Each number is 128 + 24 x the weight over its row's rms, rounded and kept within 0 to 255. Layers, rows and columns count from 0. Numbers have three digits each. The size before them is the row's rms in percent of the matrix's.

# layer 2 MLP up, 512x96, rms 0.244, rows 0-281, columns 0-47
099:139078157108110129117141144123139112097103129148160132139129127155147151125117155135116137127107118098097110078129160117104144086119115128138123
104:137145093097116136127117130124101112121147129111119085116130119112100094168130165087192113090126140134130121117080138173123113151098130108126134
095:106143188100136139139126133101130141102137130124147157175092159116149078158118162148154114107150111108120093128126125090174136122143111128122079
086:140137119131097161160138137087126163122134123149133150152124181155146076124132141124148121111095176091158113165130090105162134147156097144136141
103:157168145120136114143141167102105141134119095126115096144134177148121121146122131143135134090124164079144122143122124201108104164123090100189137
102:135088165132120113134184135083120142131154151135089133145117166121137174094168126090151130132118110134141102136188114112122161152132125102135123
093:144126095094106087118148110147148138154160133139142112156139159129084160090099122138147104069126114137069114131132155133150062178115135130132154
102:101149129150106151137159160114094139114150132178127134145082157123127119125147122109120134146126152116099179153120144143136134125114087171115096
093:141118158131144089145137155120149097143128125108097162099101109127153084127128176146145119156111177130168138125134121128121152129103170093131148
096:138124180166116146186112124135111094140142134164088150116121121136079097143127122160160147157119125136133131117171095116094112149117114118126092
089:139168148141159165154083129144171139106177152113059149169115146123135160099124136126114136108156132172140164144129124134129122099156140116139104
101:124093110094148133149116122106100124124160134143154103140130152076126139115137076076133157158162144138150070087128138133094118099112121113112130
110:130076129131134124170105102135105138104109123095145155120097110126140133159160134107165152156122139138155143148152146129137089114139135132117125
111:176125147108155112134123099092122132111086132097122168130141135112160110108141115136136109118145157155084156082111151128155153091115152123138133
088:140156153145114129135130105127153155140106105179133105142132141080138138110138147138112143159106122161100118133187163120120145098155141096066144
096:098088135097148143146149108100112143117130080096120156111101115155119103129065091088162143171096130128112107138111113154183162161115132156160089
108:096101095134129058175133125200096125148126114105098149132133111144102121129097180117137107122140132140055140186147126128154121157155163130160109
101:094099178108115118094118115118116163110096108091134140113132165138150138112118121145154146141059052113124158173124119108108129117126146103118108
092:163085111156117133139110116138185126118099138170136108085099115129145125099094135092119175126130156154137129145134133119171093111143186140107102
100:139131131103133121158118150170133116084034096121090100156122092106130107112131161150152159123096092107138109095132153105099099149114107096157082
103:120124158167131094120106130119137121132119133118085160131133099130126131148162081130146173177129098169130111162109135122142107107151066172101168
091:151148150123133140126131162134132126134110140115117157139165149114099163071138129156167155133129063113100106149084119164149149147095099105120100
098:167094135121147123130085121112152150122123134081110142137118124148138120165143083104122127113113195132118084128104133144117140145083120129094126
099:127125123184103139165087148161143120081135126114108175155103110095141129142160132126151111082147157136113099115115103160111133111147127109131101
121:161101150151165099131113125133055120085116147104139149153114096080053087155127126155128127127129127157104137156111119142107129137132105089123121
098:119113105113143144107099138143106127147126107109135145183091098092120143131086165132115137121160115122154110106115145147113175123136099106114149
130:151136109139166142096176100072178140164109101132160105106134151128167105123129139149107136144091154108147154183103116121134128147160140099106102
099:144145124125148168108132182146156089141142137116114157109158130123150115121101101126103136130119156138126090138132131109155081139137143098148130
117:121102122117141142112150130131129135134150113122073131168122169125133147096102069151135118134100078139124145097111146125109116126203116126127118
083:103121085104113128126152133166141117125128102115125125131118101165145064167102127154107163124096108117166104152094156130113116158114096123122126
116:144061131131106127148130140118111115165103130127104131139143192161136091126146144141152159127114079116138102128131119086151090135129097106083103
107:087133134120136123154159156132104128095118112160144111169069174139113090152158136132165109086131112110142139134129111120112103170109111110148125
085:160128143123125133152104148114129119115159111088122125104123133107144092122195089098157130096097131111113139096113153152135153117128153157127094
096:124133177090103127158134144137120147114138148088096113151147048111118132131092168161113098116149119140120063099102121130099178124158113126106089
102:098119147140136146125185139093126118139167126119159152097107126103136086131156115155146148166125145162107125107132171124120153162153110118137129
116:149102097103064154152118126094102109140141133135163131134106066128117166151099119169126106102102138181097107156113117109110129099125133113146137
098:102115091132145145131146104120093115175162125133133124150122156148139151114079087150133157132118151141110125106115124111100111147101117123112158
100:122114140119092081130105089112167114118093124118103109079082168151129082085110131134100135154128113139151135120157171149145101137156138122103129
114:108128131133115072105090145143127093131119124146140156147126161110145107138102137121114141154104147114148133116151151136149120139087157114110087
106:119109130124127115175106141150077112108175115134110149115083150111096142164132132099158135128161203130128135185099084122163154150147111137132106
103:151080148130176157106124157096141117089077148143122145099165116123136121129107119133124120121122075133141151108132186134113125072130128134149153
113:131126104084125171135153137140159101158145137115100115138119156162171161091125140100139165144105082138112106160113141178117094145138115135157138
099:111064122132095134123134135126122133126166139143145123135147084111166120169092146156153118152117123112145151138105098109177128146111092142111122
102:132088166120114130159116139152117107102114105147113115113081096108130107125072130156154150107111155089106126138131139082139106113135107130139122
091:095142133098095159149074137091131151151148128144146135141104167106078126128173158123139095153143143168082143138135142152136140091138165143173105
095:130096127114112144170153110143077126164114141135103130134118096167138144094124143119152143125145151162132073161163106139141136141108137116136152
080:093118169139131123123125115120127126113179161096118118187113112168145143142120139156094108122089130128132150104147103174149115120108117153139104
085:138117140134138151171115131153118156116165113112119148136157132151135102121119130161135118129176136139140147140172116142151114132156112111109158
100:132080159131135157142104099131163126116125122126148094118124153136107106086145120146132141155127130068130156124158129074143115119134175136071119
089:160130111118169163081121094146123135133179112104162138106147160124134157098120160142151116115120107096099110116127131116135143125103108126119102
083:120091139153149102148134146165144117143144100137072168135117133119132138078126126111141102081090169155098112102124152105137091120095131122104108
088:124118110203137089110127167100111138150132124114166129121148139120152100157099140131125133128133113105120103169120090114127125147078095157122107
100:088124168125168121087123092112119134128146142147175107096135116114160106151136158157139073105156101144124174137099122135151095138127127142175140
093:095123126099143131114114182121135130131113114116125126131113160103123129108101130094128177128156152146133101109111134152116126116140178155113100
108:141105124126145183058152142087138132131114131128106109190098113124147121135139129149142134116119096128161141182108105162156163138132101149143103
086:130144161157139099103131082106165143138143150146123122127128162166099126076148116141126140163121096106120094110142176121088131116116146174139118
105:141128104110129195123108131150120164128117131136078124143158132122101108113086135096138175119148117107149108100114127162115112154112115147134122
109:125097108117148101149092168155140117122151124116141109086102169084115114071098159125123140103131178172133112139140165097108126096160153133113148
112:107078078115117109111107161127089125128175151161124130143115117143117148123148118107166128146145134120100158162083146161142138169105082076166122
096:117107115136114119145089092138122102141121184079130144122163115109125165111169113086139114130087125127096138061128151149129144106139125150158075
092:159112114115157103105155092140138135122116162116099145131116095077133165135109069111111134135139139155121131122148105118145115147150137140143087
108:119134101124126157164099153202112140164104104119123082087161119136131142144136160181136153140113094106136138144163141110128093138121158119107145
107:102134110129124084114138096134131146107137138132120099159134118103100128137096149111165083109136075143118093103161128134139114155105114136134121
096:112124147143119121130081120172139140106107116108130115107110090175134130148112125157122093127129170089146118135123134082140106141102115097110129
117:122131130118134113139103132106094154136109120131128137111153130144098120093149089119100126195172115130096095093090111147181139120084097144134116
099:119088132123132126161142177139100146123082118131123139172158121121107127164111099161105121141089139094138128159173107133158111155168158093148131
098:115150171149133084091121163139192096116109104102103117123167113148113159097116124137108087128111133105137114093128160145142110088116175094120125
096:087129112117123081160119147132165098115130090145126128150182123150162152121093144125101142163140125171103161102146142129126091083153139157127165
113:125133136141142124130137126106128075193146080143133100124116126148151118117121192118124125085142166137119124167141121156161116149095116122129123
106:137135129150143169119124136112131130105157079116136147143077103113093170133096159136118151105087135164137136150159105138115150156191156160141119
109:075151127120164133146096109143095127130158081126146154158158123142098152124126140154113095102125118139108124111100095157124130179097114151129136
120:151094144145168142122110123117108123152112131180181078174118150121143135119136122126121143140127083118152085125104125129138137143119120122138110
100:111116145151148101108149109133098127099095122151204136139125090113179119160136140174173121128089136148083105125132141129115122162134145108074126
111:158115100125157162145136111097132111105145132156150131152178090116170106139118101154104138129068126138114158160127100125126112093098133123163112
096:114150161117151135137138143121140120093136117129186138122143104121157140147143105157099121127130123128136124080097117162153108176139086100153149
093:132117141119155141147155123078088098126160132130144137158113119136120111087157079109134141143135149112132139104132161157152099144127098100146114
110:128111092164165071141151116133107100142154129132104103134094098115122139151150139095073142141149111106123119114119126189119135168132121124114161
096:117093120136125148128126140116158122126139115153175095134151154127127137130105128144148152093096122136135118086113158141171112172140144130187122
094:109135140147132135110101114108161105129129124108124109084113112108131088079110103135126150115145148105125074142088092124138175137121158165150090
083:113086099138095128091134115112151131167142140125106116161169122139118114124106113115141117151093189106140095152149131161102147132124175123121094
105:114094147106144132104139114096099143146120118105113100144122125123115091145111111130133172177132122099096142120176158117134091124122185135128110
087:130133094152135105110167119124158096161079099104122108130074115140138122134142129124114153106100137144103199129163135161156124145148124130116070
088:097116152130163110125140167095141155144118129149155122123137084122100143120161161103153121109119189108134105209089140117118145122101136174116120
101:100122125116130144135108165138098095108112135124101113124161135108166152075145132142085134121109120109094129174160116166107094087127133109116120
092:109091133142130141149156117124106161118072158121127103117118158127101146113104125131146182138162103157132115143149073097157172122174113155112140
095:119124108148151122123109127157108097140152133152191100152099141139145121138153155113136113137110110129152102159120126137123135135152123103134112
113:118134144128161118132084079148183114133092118124153121131144072144172122141144135171133108125111151168112108090087128136100132117127093108146111
103:133136152163170088138091162104081135142135077121129142169143115148101093132141105100118156093133100141138113097178119161157128108123134174114138
100:119127083134177161080123100111101143118112118161167088156143090124123124145115138112120131119148078114132115161120117144130164128154110123069090
090:088115150134118119146131112148087170138148073114134125131141141136109094143126114117131116095141108095152138104162126113172150096127104132090114
098:106085111113100107131082070090127099107131110116165166108091153112155165129145148136164115116113098131075126146110131140145164123116135174135128
100:063120132103134120122127118095130125110173117146132136166098111176125129144120110156101145169143157069141158156113101159125086166134128133171143
100:149142126127134132129143103122101064135117068116098124144128129113158118140117141082115167149110125151152104128153140115109154163159077149123098
101:154159144095070094120106120081116175115074146117105131148103104134108118102140135098127124120095156154129156141150122144140123146140127088130087
088:149103109115152124143101160153125097107121108142145132118127152154117111165084129145135108103085134123154109085152112134113091108087147098080138
090:116154126137131148144089108122112155164125133123091154126108145150111157129122118148107137128130111083116096123103125161164151107104132200115138
092:116116134117082133145143121122129120117133094083131145115117088119132123127097136143143154155117151116120112165126162122137144103147145088113112
079:157136131123093105130108151149147137112086114131128166138126139130179129200166130115135092120124126174155126137127150108145102125092114128116129
097:167151079128080101162148124103096136124137077123140170141120143155134109137110122106120074104100126145161132110110135102141101127112067146115136
097:131097157135105204154139101147100119113129123185119096136129102131141117116133147162178139162157116117148126107164136162123084122128137103131187
065:147108145145121184136109110106124130100136158157120155160140102135184092089151117121137124147100127142140146112113169120112138078120150118069136
099:138122128129143186133125102085069156135168100147102115142104117135167121103119120132147116104163131121123120171123070146117143093115120142145108
084:162114131159095131172120136120142134139136142125134116139097183127178135079152128104126143146136112123161134179116096144092123114134090089098136
109:147113112087134122160142098109102133149149143122081152145123099163095123103060091169125120135134161125127121125158115124114108136104153186172140
093:088079155085119152100071162101102104103126138114101110158110068111123158124114133131116142060136146135131128129189152140122124159154147139138129
095:128116137123161135113125126110117122132087116109139107081121095135137105128117141177104154133076147113147155126138115132114155128117121074169146
104:161120148090104113140116137109138197131122145144146141148161154157157149103123110125115108119150131116141133128116098086140113144118123116092114
095:121086101080121148166119111165107122134151181138133167133102168118121136109111145155117102106149146110113131124146122137169079097116149136132146
111:164130143109168128111152151135140092119084148115181086106145120103173103126111138156149111139115145138118109100108163100132123157102141082100135
106:140091128127152162100128148127095139176138108110137132137132152129159133065137104148139128139176110116131139135121097143185141086119140131123143
093:101135135141125163125154125120158102100112128155125095148122105115173119089162156117146140116142105085137119126120128156108152134120103125123126
081:085171161113129136097138096101168116156117125161084121146151106159144094145156113129126134166101126088139083123154117139105124125117135143166147
096:110068171116140126136145127079095154116100090111132160128115156114127107131102096110103117089101140148100125156150124121172142123131132110142092
097:123129109113158118141146104061101134107123086122122123133156151132129079152164095148121077109093135095130124124114099127099084138132129115153080
090:094138145124135070125103139172172094120167112162133111137108083148108140168144154141131145083134128127129079142122138166116142118144130134106107
095:127106122146093092116119104175154146159147134133079112152137150138150088129095130155142164149129106103155109140135156139087134142181123100117136
085:057140130103091108130141138162142097138106129131079097122098138122149145099139099135116156116138102162110096130160170146125079133133129114136139
093:077163131115169109099114102112178083151156122149123079159117129127162109157165190140106163081101136125110132128109128137134124097157113144096156
103:125131132090125125108153136123075139188117146117073088152110117096087155116129149102097153134140096084124147117136147151119104124090095123129127
103:115101143120144180146127152120130123101136131086165146104133123139116163101138162129089137153123107131116133132153144164117126141105104119169134
081:079087109157102172136117073091159098120109115138127109108166127070176138153134153122136118129126154108124115139114158165129145138140149173154118
115:118106136105089145147116149162116090135149138143114110157102106139140113123110135122153146087118161113132118174140085152149143117155113093145136
115:159129163096123164128120125121125090134143178112116107074103117103169130073149091106114127155141170143107141078097140136130142090124145153145101
107:141123132146135136130144124135160117142178117169168115162118074119129152162112131140147116092131117112159157089124152111145133076122119147123127
083:118108107184114094164150139112146115141147145118118103134176120089173148117119131116155121152134122147145117145173107154142100098101103102153102
104:118149132171142173099095108126102131138152133156113163146081108108143104140143183144112142082134145114163101138147094122120114148110107114101091
102:186135097131145141151134141137084121143140097132164149123168097106114133110082130127149120122063115123112160112103132165086103135106126112146133
118:124131129135155118127106120150105148179091048106104129139113123178116142125138159116124164123131118090158090121153113133123129155140101148150147
092:138133101110135125164094134155102145126094116114099113102112091139123098119105091079112130153156167160129097143169107150149076103133104136137122
090:151116135119103150156134121162162142098166113158153116092105057115157094145158140135168170125113137146135124124107109129172123148144132124099113
102:108100134130146072134106125171084111122146121113126128120138098122094144167103149104129121121119121092061135157136105151114076173094131124160135
099:154120109118132112120135154178144153139101155111083128182138136140138096137131137157169157139102115126111100116108151127091151118144138146123113
099:111125128147149081107146136117163122079144118134117126187087175165174104135115179133137125082094104131120135129107138117113095093118160118112115
107:115154140163146112155112125106108155106138083093166165133122157130150115162175108141128105130157119174117156133103120166173129151103132146138114
105:144105185090117132174122173123116112136115138149120186102117123128123124154121116192151165136149150137117111169107069086182119117131135152140108
096:135099119133169101123134140138138142118116097116090086168182148138127146108110137120122165087137124103123139153128156159098128186122116129109118
101:130156196120137107104118116099159152120092105162107123148176107115086094098092165170132168159076159159110084123146162142096134105136141147116140
118:196116179141124111130127086123071166136100120126128100147098110136133130133116101162152114144125090167114125140147121098130148127136134103090113
087:133179131141132105187148139098104111161144102145128147111145127058122097111104076142102131154147130177122107101099132090121123107100136161105108
102:145101149136122118137119149111142124165110118111127189117147108116110125175152137181120107083093158133103092116139105149156141130121135166166115
094:152123109119120121057152139072089144140120110145113122130157120106157129104112118082132118120110146150118134117152107109173131126128160121165109
093:157161157136130137138143112130171112148140131117104141205108116147120136113083153117132087145139157086131114160138124144142099155106110167149140
111:154100109089099135124154162145148162150115136153156127130166136130137114129106154156126122139105080146136144147121156114112130100181100112101122
103:107141136155141127153140118107115113090118107134155134126106113141114104128138100167110117091108122155135114136103182155097130115140183141111111
093:139141148176171133118114104170147109110117129133148146095125152108140123133118094142125149127124179125151075151124145105137122136126098125072142
099:129097151117110132141147166096134170133075133141107180145121138141113130112154149131131128166092117140099144138106173137173102148071106125134102
129:158112131165159097105157135101126144103079105126135138165118162105086115140112124159107103120111080152137126082155148126079093114114082116093136
104:125117166123171086132123169151063133143149125129117111108122124194108140136095170141083163127139136089119143145132148128106149151143168153118127
103:127115126161158101109122127135147131102101147123148136112177111105138165137097154127118124077136131168098134068132141134128113164112122119160120
093:153102133153108133119185154157123134158159154167109138111144114130145109104084115131156147171139117141125109103143163103143102105159137132119155
101:137081115105102158149114155092151091111177123135137109116122123097147120093148105116135136138119085098143141124129143158135113124195157120161119
097:119118111107132163132157111144151132133101120100122156168108152082142107174146131154142109112122173127099144143129169119108128137144128138113074
097:113121201123132136135138139149137134116130120143112127199097091130131126130142128141114132140114131149105112146118138140098121148149164093109138
102:126123113139157136115084169145114134118158128133114115157130093132115138132130166138131176124140121077154114139113111176180148150093114090159143
099:081137151140127080126113097116133154094107136142110142129133147139127089126117088115145128107166178179129157106157104160144114164119149149158086
110:147119121059139181126143173114089160132137130146131142117104143154076128085153091126110135108122094139159117113143108165134105139153136087141125
093:143152111138145098165111137129112135121153160139125134137102107126114090156118092176117157137138151131134123167086071119125169129160111102138142
096:089132150172140097128124120151133149086120135157122141161160128131085127134061146138131128151159177100123124162146129154113127163141108097128177
164:126110111115104127111145165053127095123125132105144157163128139154160138172132118149129099134087122125114142078144098127091137125075154154108136
089:125119107106124118132136181145142142124167171109137135158141124102126164095149129120110108128114118140142113184096086137114111117148138144132145
094:092078152130116172153136136103093130100122143143136138143138146103124108117103144178115086105134108136072133134135116195158115108144117104133136
082:121085141149151128130152122174149135150102136129091121095143128121165161099148097087133117135114161086106145115139137106145132154152129124109143
103:094082117103130148107130116144079128122138115159136168155108079121127160181103094116140144123137154118114112113169134180114129102158115107142093
096:104113124135147130126119124163144107152124121128132153182155146141119139148115135158165097146167149078100136120134154110141139148081140151127148
112:153112120126096150108191141108104138128124147146143155153141087122111130137118110081130124120118147168132095136144137167194149089147085088161137
126:116124130131105102143088155119122160139133161123145143113125116133156141149118142117111161106109143143082118112132156137136185140122138130197100
110:161142147165134114160149147084141140142110127134071149112163125134114121133125067143123128162143102142117134094150090119125135087125142142092117
131:147141166155164137116133115059092098111107061139115144158124119150110103136122119181096101138116092143110146125097141116082119095073124127119134
107:144115135125135150093134168119115134075100128110139119158095123076114105129148137139161137088127122107147148128092157155121153099181167133104103
097:129154121094157087135131174116097068104127062099110111120118117114124118098106103147135187110134114111101145127125132105148138163118134191124124
087:155136146121123106128119117141132131175155132152126093132127115151128160112197083085116108105104133152091117093123126163119165118119167141113083
113:103132138155150122160102128138068095174171090097120148154108143118106119115158135120131106113130075163171124173145142134100123151141160149156117
107:131119115086148127143092130100134113088138155108181117117153104090134131122125119128109143123083154148126138116104151151162147132125159137148117
102:166104144094156141150134122136131126127163128118183129122105148123107126122132160149140140105181152065113122134145104126159145134137117153082142
095:103127120138121105165187148132148125151110098091150108129128082144120145141134139138162198143100115106152134111136118128147122143138139136129158
111:145137144087076122123132141109138183148085106119137148111129133142157131120141147175152127114093126128108124136122150103098146097139101085140098
105:108108140113149141134112167177109147114123130097153150137113125095156101066116089181115158153109129148168119124147104074104119133115145097147154
089:130147142106130168105082091082144150079103147158141152134111107124133073157106102149179130125116136146138148126145129098170118147112122111099132
113:153098155110145132129099110102124109108107117118130136134108088124097120141134108143114119151133185165088119107124138164162113152141166132098118
099:119121168123109169155128165116163145099127154155135130126115151154158099133143146145100143130088122100103122110168136207145113099159116111123114
127:081127151103144119157111144166117113102114075146174140135089112170144086124121117086108117143133193107150134131120120144119123132133173126144094
106:165134096142159079144119123097115152174151143128134115121139124171131106118140060099146085142115142131089101105078127112125129144080162138104097
098:140072160141145148128128176110080077092124132144100110145128108131106085119099108127126159137125178106122170144142102139149116173152141070118112
095:089103151133116134153157135108132111121113120136125092099086137152114142144100160095142145093105161146148120161156158118095134143099137131120084
095:115113117110132101100130106147128135083138085133136136075116111103129143175124111077124153067133107130134095083119162155159107144144141154158104
109:143091134161130164134103134116113136110115139127148132125111124155073132147138132108114187147073161126099137125125130147149130134129138079126123
110:092120132125143115085164102104133067128096144111074119155141139117149123151139145158121111115153105098142109131111149178173118150113168159105138
102:123112144100106163130064127136115157100114146104088146104125122111130141124113157118183129124137158118092147158109094129124091100125106164109122
100:103127125091122148144122131119125108110152104114104126137107122065117126149148134123107165098136146155170143141109159132121131162139122124182152
102:132148126103098083127121127106136118142162121150091107116114148091117139091150128105150137136132094124118109135170143145129086097140191142117125
104:094114142127171117144154106088140163095133124137120128147165183114136125138152111160184075115122105135144064122128131130090132103146131106183097
089:133088134153103150130150152115138148108136063121180131092127127128122116165134140120141139113114109135131123123150156139179124114121150130154127
090:096123148170204125086095129105153116090142153134138159152125142102125148085136168113135133104151159149129141092115132145083111166123141148152151
078:134109121118156074154117130165157117143118141110097187153121164119083115088126103086097135151096097141091117143154093144124118133079116123126089
078:147158109089128153164135105165118160134180132141144169134123130124127102088127098121135107110075096136147144125157116112159122143150098109160121
093:124077119151104108149109105125115126119117124087138112121076134111173201149121130118105145137139126114158098126114173097080156146170143138115161
084:124092191086116122136156132109156128162128163131108142134137117114134105134133124122146147136145098135138132101159130116132103092126138126101118
105:128104130098126139159172135092115134158160149111118101167099099102118136139104105088142148110086161126066110155104125106142126166141126081160142
104:110086080085111113128128158115157126131144153134117123137139107106124131145104078155109110122127150148133157130145110130067150143124163178105149
098:111099105122111061111133140144158161119125096126125149109161150163095091123094110118114106139124147087122159123136122123110095117080157156130134
096:117138143125116100141115134115155072086123109111092126119151118140142095146155142110206106126137115127122089123106163132117101077138152101117135
106:154117127111139097104109154125105162161118163090170125121164125137148142126143141134152126136093090151129153088123177149088140089091144112094124
087:170134142173146161097123128063165110137140122128114149113147084114140130080109139125075173168126122134101119108140157146107138137122088111127139
099:132146135136142163120137109174123110130122136124156126116121088143134171101080130117089146110107158153094165131138150140119110119091144128164114
106:117111130129135125122151126120126117123173083161085178170105134109137127169106127134121108129131164151093101116107128144126127123108104113114132
105:134104097121156154116137140101160123168116143132156084130156152145118133111169160177137131117126106133104152145139121134089109132146156128193135
104:144168141084118160135120116104118127157169162134110124140144095133153124102104083126150127128135197123129156126116115104125141138123134170136127
102:159115155135179095142132151070085148159127098121182147130110131139132134125159106141105126145099136137110121158106120120093097073145125158140170
106:146095159113119101078163149126146174129123108162127094124167124097143105115159133102149124124128084142124150104093162116093118149120104076060144
090:122170153121117137109111135126154090122132103129152153081108119122093098127134162117144151129127171126163090126137133112106100147140077130151102
100:143138120098108169141112122133109061102151125099106165106119117150120138049112134120128147151116178182116142119142139125131151139110126143156107
105:112127144092152101182100103122112104114151118114154138116145153176155079154145106145124143103155093096108154115103120156144126099145133131111115
100:150145167084123173129123129066139107108136135161144125131134138132126096114120157168114103121151101125109165173166154122135111103138122085079146
098:088063130106137130122147176131149103156146127135140164122102126099160154096111111113158158132083148091201150115121137090161100119118092122186124
099:092105090144118157129148128137146121118106145112085102131121113146146143117134111144115123155099138129116142150150115138114094128188133147168102
106:134125129133105145116148080110119143112096112152117121139134138128101107166170105161153127098067148092113104177139118101112112120106140126107091
116:112150105093153136112177115067149146129160122124137105118135156178191142161100152144105116108116114110113162098132131148075141145146112107128103
103:126142176103118145162116146125099126114157144147165162117150079134137123134118111154136131119130135123172098170093110112146111097137075127121145
091:103122091143149124119120130159131131161108173129146094086116112107116089132110118154147160101122121083129090128121169108116103113133140099115137
107:146119094099143123145152117120114100128111078145133126140122103146129149123075123161113122104091135077137146134165130132140100162151128121144185
098:100120176086075104141131109133098115146101108117131110114080146135121118121120110146125165123139166133150085146127113179106177139158117074103104
079:101130162137094115148155143098123107145132168131097092175127141165156076120134142139097093116143174147133107133136087147138119103161091138111146
105:161083159129166145116190092106137145116147113134121129136108167136106101106116151115116120092119136160113070082127165108068119115117129118114129
105:092144086133174107100091091087120123102144099127145126110102151139128168136162137129136104107171130099126155112085170123142072102116126176117101
097:093076101165139095098126104156104125139129114120152097074106108136111142161151106124157114162117121132121138109149197167164108139104152154122130
092:117094122130091088154131120145130134126141126112173112098120076143139154111155153144133157174077083127141136100141142119122093151153121125129126
085:100092081097085094120122142141147149143128160116152127090144128142157168089116160105124093143128125139115138147162139096150152151140138142098124
102:138096123177089143072122152118155200123112131126101129118109156105094134093094143118120137116106123089121149108105135112115146149137112136116068
106:155156122142194119104113144157120132112125124146152130122146101140094108118148095160122105132105121119155111165136109125124079125143188086141120
097:091119116095099145152103114129162116129126139136102118136133141135161095086188158123135123126107116113060118162120130132107125103094142087110121
096:161152149126113093088151112101133117124125094116121170112110126099150136115135119132167151077107150154137133145149138124145087148136152114134139
101:077123099158178093122107124141118089137170108170133134135184168157112127137112146171114148080137121128151131121140142163130125133130118111132112
105:125121097061126122143122148170113166113113089139154156157128100142150108152100133125172100102142150116144144089103137162168079125119124055112097
100:103122098110123110162119103149113123129119150150142134110124130108137108081127136145104153144161147135075103137128108140181125133140149137101145
106:099125133127109150117122116110158166157129112102149152122134118149172130140146133142144166155148181087131109170105103112097146131101084144123116
107:105173127119128130127136100097151175121091135148108136094143135134155141128146139136134102122080134161144128150137088094105100127130106115113075
083:151110142150094139128132141114130157117131139152114172119119137123155085132148152149105154138104126085149119118126146111105127130117160085069106
092:094098081120153133103120135145129110105080103090127123145123112120130168088135164112127133111059132112132163091139138115087070138098066109123162
095:099134132169125092170174097118162161190111118137159138095152147129139159126133116139144154157125094149106117127149130118151134155097153173142147
098:176084111127164178125153127085145098125099091138130174140101141115116130119144125148112089108129120118120171079110143130099144077117129136108123
082:076099149094119115171155149130166194123131126132106112152148103126154123083129116150124134125106122095142137120110161095127112152131136106113114
098:121119147119092151143121091150122145142143110106111105109142155131146142101128141170150182160132118100138123151158108107111137129138076132128093
099:102135145089123087181130156127121117170159147118165094120125157154157127131110140113090134098133133163122105126124150148098137124124147138129077
116:122127130108100174138146122121110142058107148134118138113118136123105105122150130149119121137111112072140162139066120132105104107160092097096121
090:145153127165088129139173114109121148162100122115100143144120147133169097139124067127146117163101107145111099098142101119143133111101097135048105
097:162118174096118139150094112124070116119126125070158158111121120124142139104166118139172108122119116150096108127140113122106116139116140158135116
097:118127113121125136139136128072079147131125121118165138099149160127165150134074188129094098117133110142124120118133185149110090124106106102079136
119:153122149124116116116130122091079152213111138126119150090152142112109132125098117140117126129108130094093122140174122117148099141129168142115108
086:113124126126152114112073132102142114140080122139135110161126090138105150146153138186128121144102164126148128166170097098135138110091178136116132
105:123141154150123112128131137123170143105127144163124130125139128123160099134172102156197163144118126093112110127115126130098111070113108151140127
090:111111146119162133163127111108131125121106123133194121143102126134101129157122149189149119135112148098117124151136106135135132109107101120118096
110:123169113156146111134130094113140136148114069129114134089122108147118094130090117142113113123106167174122072112176117170144125134137141129131133
103:202080115156137143181155121116122116129104116164181137118129157097116121122110123142137124121103110147119095145154165125128121165121102082138135
087:141116085125061147167154159130118155092130109143134184096118107110159139099113169114157137130107163105140100097130142120112115139132123101178124
103:129086107112151153111164151139126163155078105135127138140133102146120117129122153106150122121073078155147100152096103151107070182162097102144146
109:092086151076096132140172113122090159105138144089110121145081131144134103154084133111145110108124122144118130122117104124133123145149103098160152
106:146110123078107126132130160123086143131085117142111123167092094162095090133116128095090141146115135142132128148159132138115132124139092159160087
093:112105138142066151157130107122121114132078158142150146053135128116097115111085098153166138188115134131136108103155113152171137138135125123140138
086:113117170094118161119125134125132130085136148130125095162139146114160128153125130156093105128125089133130151147149110102134085136163125108131141
097:120153135143153150122160113136154112120102145115145109122168146100159095133115155081146115103145107139121099127139117155115120084104117110128117
102:168122154137105129118115139112104160115104107129164161149128154133147107140137106198165164104132122122143126153122136086151162111088098139136142
103:138122152177109085167102128128132160148128129170158137128126097121142125082144163096122148141089173099079134094127158148165134127112137119167130
107:116132101118126158125122087118129131127140108134137181128077095108151130102163129124146111090125193132107165195115122127151141142129169153163142
097:116129109136133111076133130139126119137166105103131108130116149112131168099092154072141169102106154128125152178149121126135163116151152143156138
095:155104148124113130174165121140121114113120093120118133098123159171104137119135130151157188125121139052103124160120101099129111127166140159127152
105:116111097139129111086102157130112111151124112146163124098116091155118138134123110125135106145099123081155128110115106108188085106104077104126089
113:140106117101122154125140132098130151154104124107123175113116144139117098138127094122133127131060168174140077111131124112120151144112151058109129
094:116130102124114182153135127096135114162133124135111099151119141137122119131113128074101127137128145116190153099131132148129125108141130131147119
112:159096121108131094147092085123133135115171119113136150095140063133156145136099145135147124148097138131142100125129125108115183084095125083168149
089:112131123106158131111134128085160125151131093119150183155136144141143087119189159114121146157109182124112123122141094173111166129136117157151120
094:180109097141184131094119124107095122102125113123151172139143117113106161166127088107099095119092141177130146130165144142129151146159152116147101
094:143084144119161135127087158159137133115123180104133119128108114128096094104100104152105146072144133121154126151095145148150128154119131134146173
084:102084103142136077144172123123155119104145115134145133127123126101147119119146173093084136137101093138084168155181140153142122123150136129142096
104:111134148163109093135133150142133123143095074147096147150090140140157107112110115142127120150115147086120133175174129090101130140109112072115110
078:081110142120112130145100123110114106116141094117075120163143156085125117117151114132147113140135142103124124097132159137146096114088147093105144
109:074113136141085110130109155122154108069143092138140164116129099142151101143124145122128167131104173118092157144176132140170164118116115133134123
102:095087110132143126125136123100139109126112084142150101109167117127152155137109129124130142103115153138127105097132104148115112151137119100162163
103:095147106129165139126123149113113137126126091109161129154088106116122070127109144117137140122129143133187152118125148122130164103127136140168096
106:131108125088137096100107110121105150061099099164151118127134109109156114123115146118163138131128127117132146127146102109134125153145124133088121
099:157165142101137106138124105136117135142112146093083129178160136080150109094158176170155109122129106145108141158119141112151173105128109138112134
112:136105090100123162094103151126121129141135127092143077138117099119154116119147154149146121113112141111125168135128147119117084115125160125142161
098:125118156140133098127114105134150126143098141144090134099140154155085174138078117134151115095106135115137095105144100150139121145099137135136153